config.yaml
n_head: 8
vocab_size: 32768
attn_scale: 0.125
tie_embeddings: true
init_std_up: 0.0186
optimizer: "adamw"
weight_decay: 0.16
steps: 7926
dataset: "wikipedia_en"
Each number is 200 + 30 x the weight over the matrix's rms, rounded and kept within 0 to 999. Layers, rows and columns count from 0.

# layer 6 MLP up, 2048x512, rms 0.0482, rows 455-509, columns 64-127
183,238,203,170,247,207,193,236,233,262,165,189,180,210,237,218,214,219,219,188,216,198,230,225,185,182,186,198,244,195,194,179,172,202,186,191,181,158,209,247,191,216,172,227,172,128,227,227,203,206,214,220,204,217,256,184,240,198,227,222,163,220,184,226
238,162,186,209,183,212,262,170,210,179,147,187,206,183,171,181,162,229,193,162,151,175,178,231,194,173,185,192,206,217,146,185,224,215,233,213,218,243,186,173,211,156,178,167,236,232,223,192,219,199,189,210,152,211,186,187,194,155,173,203,229,176,197,200
184,221,204,131,229,203,178,233,199,213,234,181,207,247,169,149,187,139,215,216,170,224,222,207,223,178,192,211,127,171,207,231,133,200,249,213,217,168,224,191,320,193,180,207,229,132,261,245,212,241,170,172,157,214,224,249,208,230,130,216,262,223,178,190
197,230,179,213,190,218,185,167,158,216,209,193,157,240,151,185,166,196,205,196,195,215,184,207,155,201,176,212,205,214,177,141,208,237,221,192,200,237,201,221,225,230,244,218,194,243,236,195,213,210,213,174,173,210,215,169,197,185,242,206,234,232,216,210
178,212,140,219,192,202,224,224,179,185,165,156,176,202,234,134,250,214,183,160,232,147,209,199,198,158,248,178,233,165,148,213,218,199,185,181,221,199,208,196,204,199,215,199,230,157,188,187,207,204,164,194,268,223,210,182,191,195,178,202,246,218,161,230
226,208,139,186,216,172,225,216,200,219,218,194,208,189,239,150,215,196,212,199,207,172,151,225,190,198,179,125,166,198,207,217,184,161,186,182,182,195,226,188,221,180,263,221,245,190,251,162,244,227,192,192,227,188,238,193,167,237,182,200,190,190,201,211
219,201,212,156,204,204,185,187,203,195,212,243,192,223,210,170,274,152,247,241,190,245,162,195,208,182,190,135,172,224,228,178,155,188,157,196,136,226,202,240,192,201,232,206,195,207,239,202,201,187,236,206,239,213,286,229,203,232,163,193,155,163,224,191
208,219,213,254,190,334,176,174,150,162,229,175,199,164,253,199,179,202,192,191,202,205,249,209,204,199,180,202,201,227,194,194,207,186,214,146,251,193,183,229,152,330,178,169,173,186,194,209,212,222,235,196,149,172,207,222,180,221,148,167,159,233,204,163
234,210,194,191,211,187,202,238,212,185,221,229,196,207,197,206,215,120,180,174,201,216,151,185,177,173,180,158,243,199,236,181,157,171,218,161,169,199,224,140,197,186,250,203,167,235,276,214,193,202,167,204,255,178,246,174,205,211,209,174,160,217,174,182
243,231,186,218,203,197,200,163,132,172,247,201,162,199,214,176,168,226,194,174,154,220,203,234,224,211,222,191,144,194,178,214,181,185,249,239,259,158,194,212,201,188,192,221,228,208,206,270,205,206,165,188,226,159,204,156,175,166,202,173,195,208,220,196
187,202,225,211,123,242,185,215,185,201,200,176,185,213,209,155,238,189,231,193,200,227,200,141,227,159,180,126,196,203,207,179,198,192,188,208,205,164,292,188,223,173,181,215,200,261,240,222,180,217,172,209,204,219,177,171,178,219,181,189,160,231,242,242
196,185,182,188,241,226,215,189,215,156,174,185,261,230,153,173,175,200,173,267,176,239,195,204,242,174,229,224,236,219,176,189,202,211,322,160,196,191,203,180,197,216,220,178,201,221,246,196,202,242,127,202,234,174,219,212,156,181,163,162,163,219,183,225
228,224,163,187,140,216,210,182,198,147,229,230,195,201,188,228,223,249,161,145,219,282,220,218,214,206,190,224,157,189,208,222,139,221,179,255,209,157,218,200,198,176,185,286,210,178,184,267,198,236,154,226,184,186,238,216,130,277,203,217,224,190,165,188
162,193,163,242,171,188,173,198,135,174,213,203,177,218,203,185,229,183,216,214,199,185,178,222,177,177,244,143,170,190,227,158,229,237,149,142,199,216,158,213,195,227,183,195,213,196,245,169,246,132,169,196,197,229,224,203,205,251,236,158,232,232,186,197
174,193,259,300,145,178,185,151,215,170,242,111,237,107,189,222,163,139,178,230,261,191,124,258,228,270,248,176,209,222,193,182,145,153,221,237,193,204,213,226,208,236,233,212,250,260,170,167,176,196,123,204,211,123,260,196,153,180,193,155,236,195,201,197
236,187,228,157,224,194,207,194,213,232,242,150,210,155,186,219,222,172,239,219,208,188,233,182,159,200,193,110,227,207,192,165,184,222,231,151,185,160,193,151,188,132,204,181,135,264,197,199,195,152,216,175,205,179,164,242,168,160,258,174,237,158,155,132
149,207,244,205,172,155,198,215,237,234,206,196,240,230,217,179,193,204,250,178,213,245,181,204,192,167,214,170,197,222,225,122,185,202,198,192,214,206,190,192,219,182,203,214,211,220,180,215,196,214,161,221,223,168,197,187,170,175,184,191,133,227,222,178
211,209,205,178,233,223,217,204,193,191,229,211,200,153,238,192,183,210,181,238,212,195,209,194,192,217,169,239,211,182,211,173,209,180,193,234,190,206,155,226,186,210,207,215,178,182,170,231,202,242,186,225,227,223,195,248,178,182,240,237,203,181,198,204
186,159,255,267,195,177,228,215,215,195,221,178,222,198,234,215,192,175,208,145,219,294,141,215,172,176,235,172,211,184,180,190,209,195,248,186,244,181,282,232,192,168,250,166,211,138,241,177,203,200,224,219,183,196,196,136,175,189,173,178,224,150,212,174
195,221,238,151,214,201,219,221,204,152,206,215,187,199,240,183,200,262,242,250,203,217,213,186,227,230,171,187,230,222,201,216,192,202,250,189,150,250,232,169,169,212,183,231,240,212,197,170,203,254,182,209,195,248,169,251,162,210,208,189,186,221,222,232
180,183,195,246,228,186,237,210,144,195,175,126,191,249,205,189,195,207,223,208,194,172,237,229,237,217,220,243,185,221,192,199,209,194,232,170,252,245,190,174,193,226,225,212,234,205,215,181,209,160,199,177,243,217,189,191,188,150,189,218,163,223,161,199
193,194,179,211,174,231,255,211,198,160,203,226,206,176,213,188,219,203,184,210,195,193,160,209,212,224,195,201,220,225,179,203,172,186,237,170,244,200,153,228,177,190,228,194,211,199,220,233,205,222,208,187,208,184,215,156,225,189,212,184,229,195,240,211
203,226,208,172,214,201,207,137,180,194,207,243,143,167,222,217,184,187,208,214,233,183,185,219,202,238,188,198,191,198,211,207,170,174,138,177,202,182,166,196,184,261,189,231,130,201,213,191,216,193,152,182,189,177,230,197,242,176,190,203,220,229,238,221
182,223,170,239,211,207,206,210,194,174,236,238,203,228,239,169,209,147,267,211,185,202,194,239,175,173,245,178,188,190,167,219,240,227,177,239,183,159,212,214,157,232,166,213,246,226,180,203,144,182,154,198,175,217,211,207,198,162,193,169,239,176,232,153
242,197,267,135,247,165,206,201,158,242,238,235,173,211,170,211,174,219,232,197,156,166,249,195,187,146,219,193,187,211,236,223,159,158,188,166,265,146,213,152,173,215,244,186,208,207,200,190,212,190,181,191,213,213,205,181,228,177,191,187,171,195,227,173
184,194,208,173,184,276,228,225,207,204,215,234,182,162,213,176,216,154,220,221,163,201,224,206,183,166,222,221,208,227,193,212,199,214,213,214,187,187,225,197,172,249,211,125,201,180,192,185,206,204,169,187,192,163,190,160,192,137,234,204,171,188,192,195
190,230,175,236,213,228,113,222,205,154,221,171,196,210,212,174,182,213,257,191,151,234,155,187,251,223,185,128,189,213,170,191,218,220,269,180,261,198,226,217,231,226,156,230,189,184,206,152,146,187,174,206,179,168,195,206,124,224,251,168,267,214,169,251
216,197,253,202,142,223,155,186,198,217,304,213,173,237,252,238,250,170,215,208,191,254,231,207,214,159,180,219,186,192,204,226,198,222,203,144,106,188,215,170,231,267,176,186,158,285,189,213,172,130,188,183,214,166,214,183,202,224,214,169,223,202,217,191
161,205,202,242,177,213,163,231,162,170,189,202,199,250,226,197,191,180,214,188,174,170,256,204,247,190,148,223,216,213,164,192,224,181,221,226,255,177,239,271,152,222,193,164,216,216,155,175,197,181,221,227,195,186,170,160,239,218,200,217,143,242,175,198
227,253,201,222,241,207,220,248,219,175,210,212,206,159,199,185,200,205,193,224,241,195,196,235,225,232,173,185,161,190,207,203,153,206,236,180,199,214,165,188,212,238,176,240,260,210,184,180,223,216,206,198,232,187,235,226,240,200,221,178,209,255,204,218
211,189,251,212,247,180,219,204,229,213,200,188,176,173,208,192,195,136,166,228,244,254,168,205,186,185,229,140,146,153,238,217,223,138,147,199,138,219,155,160,183,163,180,251,130,196,210,222,188,216,231,235,208,204,232,213,218,252,218,217,247,217,193,250
166,223,251,200,207,224,192,233,183,275,209,226,206,165,214,190,155,206,187,217,186,197,224,171,187,165,179,234,224,192,133,227,191,244,225,241,238,214,237,186,216,246,212,177,195,202,170,172,226,252,219,234,166,190,156,227,188,179,215,185,234,216,208,224
195,193,195,179,210,120,261,194,167,157,235,253,214,196,182,162,226,190,182,270,246,154,170,216,199,177,245,167,143,189,198,177,206,189,200,194,181,177,260,213,196,212,242,236,140,204,225,220,204,208,233,189,227,226,254,195,155,207,190,203,224,188,221,233
192,256,186,196,224,203,212,207,204,209,218,210,194,176,181,243,137,150,183,225,209,226,215,206,186,202,208,202,210,174,160,197,180,179,183,165,178,220,192,234,209,171,214,191,147,166,233,154,215,194,121,216,203,207,211,191,197,136,243,236,215,187,200,212
155,214,233,246,177,173,115,192,213,254,215,231,222,229,209,213,267,217,199,204,269,216,226,195,199,185,228,201,223,198,163,168,243,134,188,203,250,194,229,217,209,227,179,210,213,255,191,251,170,194,173,197,204,151,173,269,180,165,217,198,240,260,189,238
135,297,172,187,168,230,176,212,209,191,206,227,192,168,211,221,237,236,150,215,218,150,255,179,174,180,220,212,237,199,169,182,215,242,218,212,168,172,221,313,195,225,186,249,166,193,186,199,205,200,229,234,178,228,215,239,193,216,182,214,193,193,140,258
222,223,216,172,239,245,175,160,177,196,218,189,167,232,223,179,211,211,252,236,216,192,228,210,209,196,164,180,198,214,228,254,213,197,239,183,158,208,177,223,187,203,163,279,184,257,242,207,192,216,200,179,184,171,222,234,204,216,245,184,203,209,207,154
165,193,225,216,162,137,178,189,206,210,229,249,222,196,174,252,235,202,181,197,201,196,241,211,251,237,248,237,213,178,210,172,130,198,192,128,193,157,200,259,188,213,234,197,126,176,190,230,223,160,217,218,196,182,240,200,174,243,210,140,159,242,179,172
227,220,181,201,172,197,198,225,213,233,170,200,170,219,184,187,205,206,231,222,244,210,206,213,217,208,161,193,186,239,199,176,213,169,201,257,227,199,183,256,216,194,174,168,192,214,232,201,178,199,239,206,178,208,246,198,201,210,177,197,196,221,240,218
240,166,208,205,164,234,192,191,191,211,246,170,180,219,216,179,172,154,180,218,168,208,197,255,204,165,265,218,202,165,157,212,235,178,253,216,228,188,295,195,238,205,209,220,215,197,176,203,172,218,197,171,235,258,218,176,245,194,156,159,263,222,211,231
149,221,241,191,259,178,224,232,177,243,276,141,202,208,254,241,167,205,195,165,187,226,187,166,246,129,217,193,228,215,133,170,192,249,235,195,234,124,201,173,226,217,249,147,232,212,222,213,217,165,217,202,181,199,222,143,207,178,237,144,233,229,257,187
184,191,235,163,224,257,112,209,197,217,221,156,182,228,277,239,203,147,207,163,253,199,216,184,254,181,202,181,140,179,194,219,149,180,198,203,268,142,228,208,201,203,186,239,157,120,183,191,202,201,126,193,189,251,199,164,220,185,278,157,196,234,220,251
202,177,188,186,224,184,226,217,242,206,191,254,170,251,198,173,238,193,203,203,187,196,204,152,210,185,201,153,193,218,185,175,194,156,198,181,204,181,239,189,224,161,234,168,201,236,252,192,187,196,212,198,198,172,223,211,237,195,227,203,169,204,206,215
268,184,134,160,218,224,242,197,192,150,234,242,219,198,213,217,146,190,166,238,183,177,216,213,225,218,203,159,197,210,214,202,174,186,203,162,165,201,205,222,210,201,187,212,216,195,187,169,210,215,172,192,220,241,188,229,162,169,197,143,164,156,220,179
269,184,156,226,161,207,191,178,154,183,302,263,183,218,182,173,227,187,178,227,142,217,207,202,199,192,135,172,228,187,167,209,168,216,234,205,208,139,213,221,234,171,233,187,237,217,212,263,188,210,190,172,254,161,194,174,211,158,236,126,170,181,224,216
228,180,204,181,144,166,246,240,225,135,208,210,224,102,222,164,173,181,172,233,242,176,185,217,198,183,246,192,221,166,185,204,241,197,192,235,205,198,156,217,213,219,208,250,175,193,194,236,194,199,216,186,234,180,218,221,261,179,197,154,237,221,213,272
206,220,180,184,190,244,157,195,187,181,206,210,164,255,180,193,214,198,160,227,210,184,208,165,244,215,211,218,261,197,207,176,166,156,211,164,186,190,219,200,169,186,195,201,171,194,254,231,221,190,222,196,222,168,205,207,211,187,175,201,191,189,177,169
167,216,201,164,164,224,174,217,165,192,188,224,156,202,197,186,247,205,268,208,233,203,219,202,217,198,217,199,237,224,178,166,207,199,218,188,157,149,222,200,174,256,194,146,214,226,216,246,206,181,172,225,156,186,172,185,227,169,217,198,209,220,196,210
182,214,232,159,197,171,145,218,157,187,187,238,198,198,158,218,233,217,158,190,198,153,214,194,168,141,242,204,222,222,189,168,176,153,212,184,273,236,232,233,194,208,279,194,175,176,196,204,252,166,198,196,199,214,262,190,166,210,202,207,168,211,160,226
169,200,211,160,218,199,171,271,164,224,228,220,226,282,198,179,207,250,191,255,206,160,238,197,195,196,210,186,167,160,214,173,202,222,219,172,188,167,209,174,202,214,221,216,152,192,190,185,195,201,205,196,256,225,220,208,212,260,236,198,205,212,228,236
211,220,196,158,169,190,229,210,187,136,192,162,181,195,222,250,198,199,243,214,223,193,137,235,263,267,220,168,172,192,248,252,219,208,227,195,205,209,207,172,202,216,165,210,169,174,197,154,192,251,177,196,224,192,236,253,179,188,174,195,237,182,205,188
234,165,188,229,176,176,188,202,171,188,218,188,223,229,224,237,162,215,234,192,160,240,207,214,231,192,197,165,165,210,197,195,180,184,201,197,231,183,250,190,207,177,209,230,243,233,193,252,190,212,198,157,214,233,247,212,207,209,246,183,178,156,191,189
217,199,163,209,157,204,212,200,200,204,246,191,196,185,204,187,213,206,116,182,197,280,223,221,243,198,187,199,193,228,181,208,175,217,206,241,174,148,213,195,261,226,171,196,189,188,203,255,191,199,200,176,188,200,192,198,221,234,176,222,206,203,220,211
243,226,148,161,242,216,159,173,231,187,240,229,185,236,189,216,216,212,178,235,174,219,211,228,203,214,242,169,187,165,224,186,169,188,162,182,257,206,215,176,173,164,176,236,196,128,240,187,205,183,164,190,214,229,226,204,180,211,232,217,166,184,192,173
195,214,230,180,197,243,194,208,196,215,199,267,204,208,212,229,237,191,183,204,220,196,216,157,251,175,208,226,197,202,213,220,117,205,209,176,211,217,228,195,234,239,213,165,170,141,170,188,200,153,152,190,183,237,194,234,230,122,181,216,166,194,171,204
# layer 6 MLP down (transposed), 2048x512, rms 0.0454, rows 455-508, columns 64-127
201,198,209,202,167,170,178,200,200,173,219,203,217,204,214,200,253,195,204,212,204,186,181,236,196,154,208,200,160,199,226,220,234,186,214,200,181,164,205,219,197,223,208,202,236,248,190,182,191,194,186,180,207,174,166,205,195,220,184,211,246,186,207,148
178,226,211,193,189,208,170,187,216,210,260,235,208,201,232,210,238,184,219,250,233,233,208,179,214,205,209,220,192,203,214,192,180,194,188,197,186,117,228,222,175,202,211,226,200,186,191,211,217,195,200,179,222,203,229,220,186,230,194,213,191,220,235,209
208,224,210,204,166,218,209,242,239,206,164,241,217,194,218,212,240,238,149,215,204,220,106,160,203,248,189,202,244,236,204,229,247,147,198,186,232,187,276,200,162,172,230,209,232,220,160,192,201,158,192,227,167,221,205,197,189,206,219,197,202,227,221,160
213,189,208,177,143,173,206,188,173,185,247,242,221,182,211,174,178,221,227,172,226,206,226,222,195,217,221,180,202,173,215,232,160,212,192,207,235,163,234,268,193,205,221,243,164,174,194,184,219,209,242,236,172,199,167,185,201,237,171,228,215,181,172,168
172,208,230,182,204,198,152,219,185,232,245,241,201,248,173,197,199,222,181,191,205,196,236,193,213,232,213,189,206,261,193,173,201,205,198,230,172,195,188,235,220,206,143,198,187,221,200,152,217,194,227,211,147,159,189,213,236,213,188,198,253,193,213,171
196,126,195,186,169,220,195,184,142,196,176,215,251,215,184,203,180,194,230,171,177,178,198,202,193,157,155,216,189,208,161,153,237,216,180,200,193,240,230,169,202,201,192,208,219,191,245,128,241,189,204,144,165,208,191,204,189,175,215,236,218,150,168,190
197,207,203,155,171,194,162,197,247,256,197,144,214,197,218,197,193,254,213,182,203,148,203,219,215,198,198,178,200,197,227,206,225,190,196,193,180,142,204,204,225,175,163,198,227,189,201,205,145,212,216,210,216,194,191,223,154,166,191,125,211,190,180,156
221,192,192,168,192,190,236,203,180,171,244,266,176,200,209,145,155,141,186,219,186,211,214,159,204,274,162,187,197,174,164,147,194,172,181,216,204,146,195,246,242,209,203,141,275,216,237,168,105,244,173,215,194,211,244,208,221,166,175,235,215,232,256,263
180,171,228,233,191,168,155,238,212,227,210,196,186,189,179,164,159,214,184,198,209,207,224,260,177,233,228,184,183,231,162,208,193,222,218,216,181,165,192,236,214,223,168,221,188,169,169,212,225,167,219,173,203,179,205,217,167,214,232,221,185,232,195,221
190,189,218,245,231,246,219,216,184,170,192,199,226,177,227,228,176,205,242,227,211,266,184,185,209,252,189,225,214,189,196,189,193,173,200,207,193,210,171,223,238,138,192,245,207,230,199,215,179,221,206,212,176,194,238,221,182,146,230,170,226,202,203,151
171,182,230,224,194,195,235,130,197,254,242,182,182,192,164,170,174,248,172,130,192,185,214,205,205,187,244,169,228,230,204,205,222,229,198,244,232,214,151,201,196,214,212,225,199,152,219,223,206,236,170,191,209,147,220,133,196,215,180,201,224,202,187,179
203,191,220,223,161,171,208,164,202,221,240,211,189,211,171,176,177,170,207,208,192,168,183,215,236,221,247,145,207,184,181,199,232,185,191,212,246,211,184,192,198,194,195,186,213,222,148,178,213,190,217,184,222,222,185,215,216,251,224,216,214,198,243,217
186,210,266,199,186,208,147,226,183,209,226,206,249,195,247,279,177,194,234,246,170,194,190,188,175,149,133,175,205,247,182,172,207,222,244,167,220,217,175,212,179,191,159,145,202,236,208,165,207,177,241,212,218,197,217,217,211,214,158,229,226,224,156,204
177,190,185,201,201,201,178,238,211,153,201,254,188,222,187,230,234,223,215,127,181,211,217,116,165,196,226,157,217,198,156,160,192,273,152,210,141,246,194,218,214,160,223,226,180,176,156,212,216,207,239,213,230,200,233,245,161,241,229,142,185,210,172,206
254,185,194,203,161,216,205,262,200,226,201,219,206,211,210,256,243,187,302,228,208,130,200,294,219,166,138,240,250,164,225,231,200,162,158,192,239,206,185,195,249,218,189,226,164,181,222,217,201,221,202,280,283,188,214,161,203,173,218,210,213,164,186,143
210,164,238,239,171,196,154,192,190,195,226,178,119,187,243,201,176,209,155,266,151,214,125,238,239,238,189,212,240,191,212,137,220,208,183,189,195,230,192,201,205,228,170,182,231,214,158,179,228,175,214,197,201,225,215,175,196,171,212,236,205,201,234,219
225,175,209,202,171,220,172,199,198,209,193,184,205,183,209,175,152,200,230,200,172,234,205,266,186,231,208,182,201,157,182,231,173,211,189,210,195,196,211,155,192,203,190,184,158,174,195,197,169,185,192,236,235,206,214,230,152,216,209,270,235,164,196,203
172,207,194,206,165,183,202,225,214,202,205,185,204,204,202,226,237,204,173,161,207,178,217,203,211,168,211,191,199,207,144,199,159,174,191,192,218,229,186,196,197,206,208,197,215,206,235,192,209,194,235,173,174,158,205,181,164,167,195,169,169,209,119,169
124,187,193,213,226,203,208,209,195,264,225,183,248,186,185,208,213,239,198,143,182,194,188,193,196,163,192,188,171,205,285,196,198,243,197,199,247,174,176,211,176,242,198,154,224,192,202,208,199,209,173,212,187,207,191,181,191,279,156,201,258,228,204,251
249,195,226,199,241,165,236,252,195,217,178,182,154,199,233,214,250,193,181,165,195,193,143,224,228,191,172,186,204,190,188,236,195,168,124,142,170,245,150,219,206,194,187,212,206,207,168,226,200,189,241,214,195,155,176,232,185,267,143,286,170,166,147,174
215,186,217,152,182,194,181,199,228,197,179,202,194,242,199,227,239,201,194,187,204,187,223,211,191,204,195,219,211,191,226,243,179,188,217,219,212,224,206,156,256,166,208,146,151,191,147,255,209,249,200,214,174,194,203,204,250,247,181,156,217,216,196,189
219,178,247,221,209,213,175,167,211,225,189,176,220,201,186,218,224,179,228,155,208,192,225,192,177,148,163,194,220,163,219,160,227,154,191,164,232,211,221,179,235,184,220,176,187,221,236,233,147,172,206,164,164,215,221,195,211,178,197,216,172,207,203,211
188,175,209,202,182,194,220,232,209,220,175,179,199,187,251,195,219,194,214,172,213,211,222,234,197,190,225,214,220,207,225,222,248,222,241,229,210,160,176,235,183,197,162,152,247,229,224,260,174,165,171,244,181,189,207,207,204,203,158,212,195,195,223,195
219,238,206,231,214,234,198,210,241,233,201,157,197,208,218,207,198,170,231,214,196,165,176,173,182,237,175,200,202,166,178,186,245,182,182,214,198,227,212,198,205,179,192,212,195,201,207,219,266,221,213,200,223,208,196,198,154,193,171,262,160,173,203,186
198,163,237,189,166,188,236,210,221,168,136,143,247,235,166,240,154,224,185,180,215,186,198,196,172,199,220,257,165,198,219,144,260,214,298,208,217,192,153,172,162,216,193,164,208,183,233,194,210,170,162,243,202,218,219,173,215,195,206,190,203,197,230,158
182,224,173,247,233,189,176,194,169,232,226,216,213,204,274,180,179,222,217,234,213,191,159,210,163,198,218,198,197,186,138,176,197,180,147,211,216,209,207,227,223,148,189,211,188,191,237,247,186,161,184,275,193,239,171,139,175,222,215,210,208,197,181,192
172,194,257,250,202,211,217,219,231,194,185,199,171,228,215,197,140,208,235,227,205,217,159,219,197,154,217,190,158,199,208,185,255,221,198,249,251,199,183,198,185,161,202,136,165,209,222,188,224,253,184,189,185,131,184,226,181,232,233,206,265,208,193,224
164,131,173,247,135,182,214,209,215,211,215,227,206,180,208,206,177,209,228,276,148,213,278,137,225,216,161,218,193,254,250,192,196,169,135,156,259,209,181,161,182,214,122,154,177,246,265,176,205,190,252,228,144,204,211,174,162,202,204,208,216,225,255,224
205,175,209,153,223,150,221,203,200,206,203,214,170,158,214,183,234,181,215,184,203,225,180,243,211,252,197,171,219,206,218,217,225,175,191,222,222,241,179,215,226,134,235,202,223,230,223,189,196,188,140,130,208,158,185,232,232,203,222,170,214,190,226,234
207,225,198,148,209,153,205,151,146,255,173,198,160,162,199,226,246,144,192,184,245,201,214,226,206,182,209,243,201,212,189,253,242,244,115,149,191,205,161,163,156,191,217,203,226,149,242,157,185,169,201,194,176,169,197,163,202,223,215,265,137,187,179,236
239,182,217,211,236,175,206,188,219,199,141,167,213,218,210,220,212,194,174,181,231,236,157,238,175,182,221,230,231,176,175,196,171,153,127,214,169,182,191,199,246,162,132,227,221,206,216,162,209,214,211,189,238,193,203,175,268,224,193,160,274,219,213,251
196,224,233,226,209,142,215,139,198,173,202,223,173,166,268,207,235,192,235,168,180,226,187,207,214,215,193,172,136,228,205,196,159,144,207,148,189,167,205,149,265,227,201,178,253,197,202,205,235,167,238,160,222,197,200,223,173,172,199,208,176,221,163,241
209,268,186,251,213,242,183,173,193,216,231,197,239,187,230,205,239,210,195,192,197,221,219,193,204,189,177,154,198,195,196,207,181,200,189,177,178,203,159,224,204,164,187,146,199,220,164,242,144,173,214,174,200,179,156,247,199,186,179,134,194,189,175,215
187,142,227,191,146,230,212,212,178,167,167,235,190,207,200,197,201,172,169,143,202,165,179,206,215,225,191,179,243,195,167,211,240,152,152,214,233,151,213,172,166,209,180,195,245,202,201,220,176,189,240,201,210,217,197,191,184,218,195,207,186,202,192,211
137,213,211,205,202,173,183,195,235,179,231,197,245,181,193,204,179,177,195,205,209,160,244,179,209,188,163,203,187,203,246,217,191,243,183,216,220,169,215,214,214,164,188,141,207,218,187,152,230,194,196,203,214,191,241,225,198,170,222,166,187,209,211,121
218,241,200,208,251,173,186,150,180,208,162,201,179,181,182,191,219,178,205,241,258,253,211,228,275,226,146,164,236,197,179,177,202,174,179,193,187,198,249,184,253,156,177,231,169,215,200,210,148,157,194,230,197,138,206,210,192,193,153,211,162,231,160,227
222,198,174,258,171,234,214,192,217,183,171,155,191,193,219,181,174,184,194,178,202,198,189,167,193,219,206,189,205,195,205,189,187,207,259,196,215,246,189,200,219,176,213,234,227,172,177,163,232,203,228,175,209,152,201,195,184,148,221,204,225,180,175,172
195,244,210,217,174,220,231,201,265,206,177,272,208,157,255,206,214,169,227,233,127,239,148,197,175,230,167,185,171,177,175,209,232,143,175,203,239,220,225,174,205,144,240,187,216,189,196,187,159,252,206,226,195,180,235,188,145,161,197,203,202,170,212,265
181,191,214,199,197,196,197,211,235,209,110,174,256,169,244,245,172,206,188,190,216,168,214,214,128,182,191,201,239,231,201,212,246,213,184,236,228,196,211,207,159,208,234,217,211,232,168,215,199,210,203,195,193,176,161,205,200,233,206,208,212,172,211,221
188,226,212,251,203,192,161,207,179,204,235,210,225,177,189,232,250,226,219,190,210,255,234,222,159,210,211,157,228,176,169,234,169,212,195,201,140,197,209,165,167,231,174,208,211,200,218,189,189,216,207,202,201,136,215,198,208,197,199,244,163,202,168,197
224,223,211,212,216,196,272,204,178,248,255,220,231,179,244,284,273,205,179,200,224,170,112,184,169,235,198,231,222,189,211,214,228,229,186,128,170,224,219,193,186,216,245,218,242,185,165,164,156,221,202,208,206,165,164,227,211,168,166,213,214,189,223,195
192,276,215,232,173,169,231,195,165,153,201,174,203,214,200,176,225,215,241,177,214,206,171,160,212,173,207,236,210,176,253,261,174,184,236,182,179,237,202,196,218,216,182,183,155,203,186,114,181,242,237,232,191,174,216,160,201,193,140,222,163,141,190,212
170,165,246,196,218,177,229,215,242,182,251,170,200,180,171,185,203,176,188,153,220,157,243,200,186,179,184,196,181,185,212,157,183,204,234,204,194,281,161,176,161,207,225,260,195,209,217,182,197,232,192,245,222,214,192,184,214,186,214,228,252,215,176,228
207,124,171,245,168,167,145,175,168,181,245,234,234,237,203,201,202,165,179,207,184,154,198,203,224,186,248,201,222,224,236,212,231,134,210,205,202,134,197,237,236,230,224,172,211,236,192,199,185,152,190,210,192,206,186,218,201,238,270,155,164,207,244,158
269,169,202,218,183,247,183,127,197,162,263,253,150,224,199,209,206,189,174,206,227,246,165,275,210,305,178,203,203,169,192,194,236,224,163,143,123,142,230,205,175,180,275,212,194,165,218,231,254,266,202,151,189,157,211,239,246,232,183,169,241,201,211,151
256,201,199,226,203,222,236,170,199,159,257,279,213,202,197,199,180,240,228,240,209,222,182,190,161,175,133,203,164,170,175,202,203,132,149,140,150,188,217,141,253,219,194,208,200,231,213,161,216,235,219,202,220,220,239,258,204,208,120,168,247,248,200,218
193,172,177,177,196,144,226,244,232,236,229,195,208,148,239,205,164,185,221,198,131,220,160,219,187,206,152,168,169,198,170,165,224,229,182,193,201,222,206,205,175,212,215,174,209,205,179,152,193,228,200,215,213,185,196,187,199,239,226,177,191,266,184,219
212,181,254,145,230,151,191,223,215,184,163,211,207,202,194,197,182,260,148,191,216,248,150,206,212,212,219,170,194,163,194,179,204,198,179,195,156,228,245,189,166,196,136,265,188,207,192,165,212,256,185,142,155,192,198,210,176,166,174,206,170,155,198,198
190,154,207,196,227,204,198,150,205,200,187,125,269,189,233,211,179,234,157,153,184,164,163,179,259,159,176,231,165,181,202,162,221,249,137,231,171,197,178,185,209,198,190,193,232,202,163,180,239,213,140,191,215,172,180,146,187,198,216,258,226,175,195,196
189,214,235,192,158,187,205,182,215,205,170,187,252,177,157,223,210,182,201,209,204,190,221,227,184,152,181,212,197,174,174,171,197,202,190,193,212,204,187,190,207,222,202,180,191,208,230,199,181,189,218,211,202,216,207,189,167,167,186,194,232,168,159,185
194,187,266,188,186,145,216,220,219,215,266,200,210,152,221,243,261,226,175,167,200,198,181,156,241,163,195,212,174,199,221,191,192,183,196,192,217,199,199,211,248,183,214,177,214,176,220,202,240,186,207,221,211,169,144,197,145,193,182,243,162,116,217,205
167,166,231,181,245,195,182,190,168,192,220,276,212,194,163,186,226,172,182,193,220,165,226,203,176,229,193,250,197,183,209,202,241,166,127,216,206,159,191,214,247,230,197,200,232,181,197,186,218,194,186,247,184,186,172,213,196,252,189,254,230,196,240,198
176,235,139,182,246,192,173,241,166,203,206,187,122,203,235,268,178,159,207,220,220,174,220,215,166,212,179,247,194,193,206,165,199,252,175,215,181,225,187,219,154,206,257,186,233,183,151,175,208,200,184,215,164,236,221,195,234,216,237,192,179,211,235,218
159,202,237,218,143,185,176,238,235,231,154,180,174,178,180,170,228,199,185,161,221,198,223,184,164,171,267,199,221,207,208,182,132,201,224,219,160,198,247,206,196,193,235,263,213,224,185,202,198,215,236,218,199,181,211,147,236,143,182,162,191,207,206,195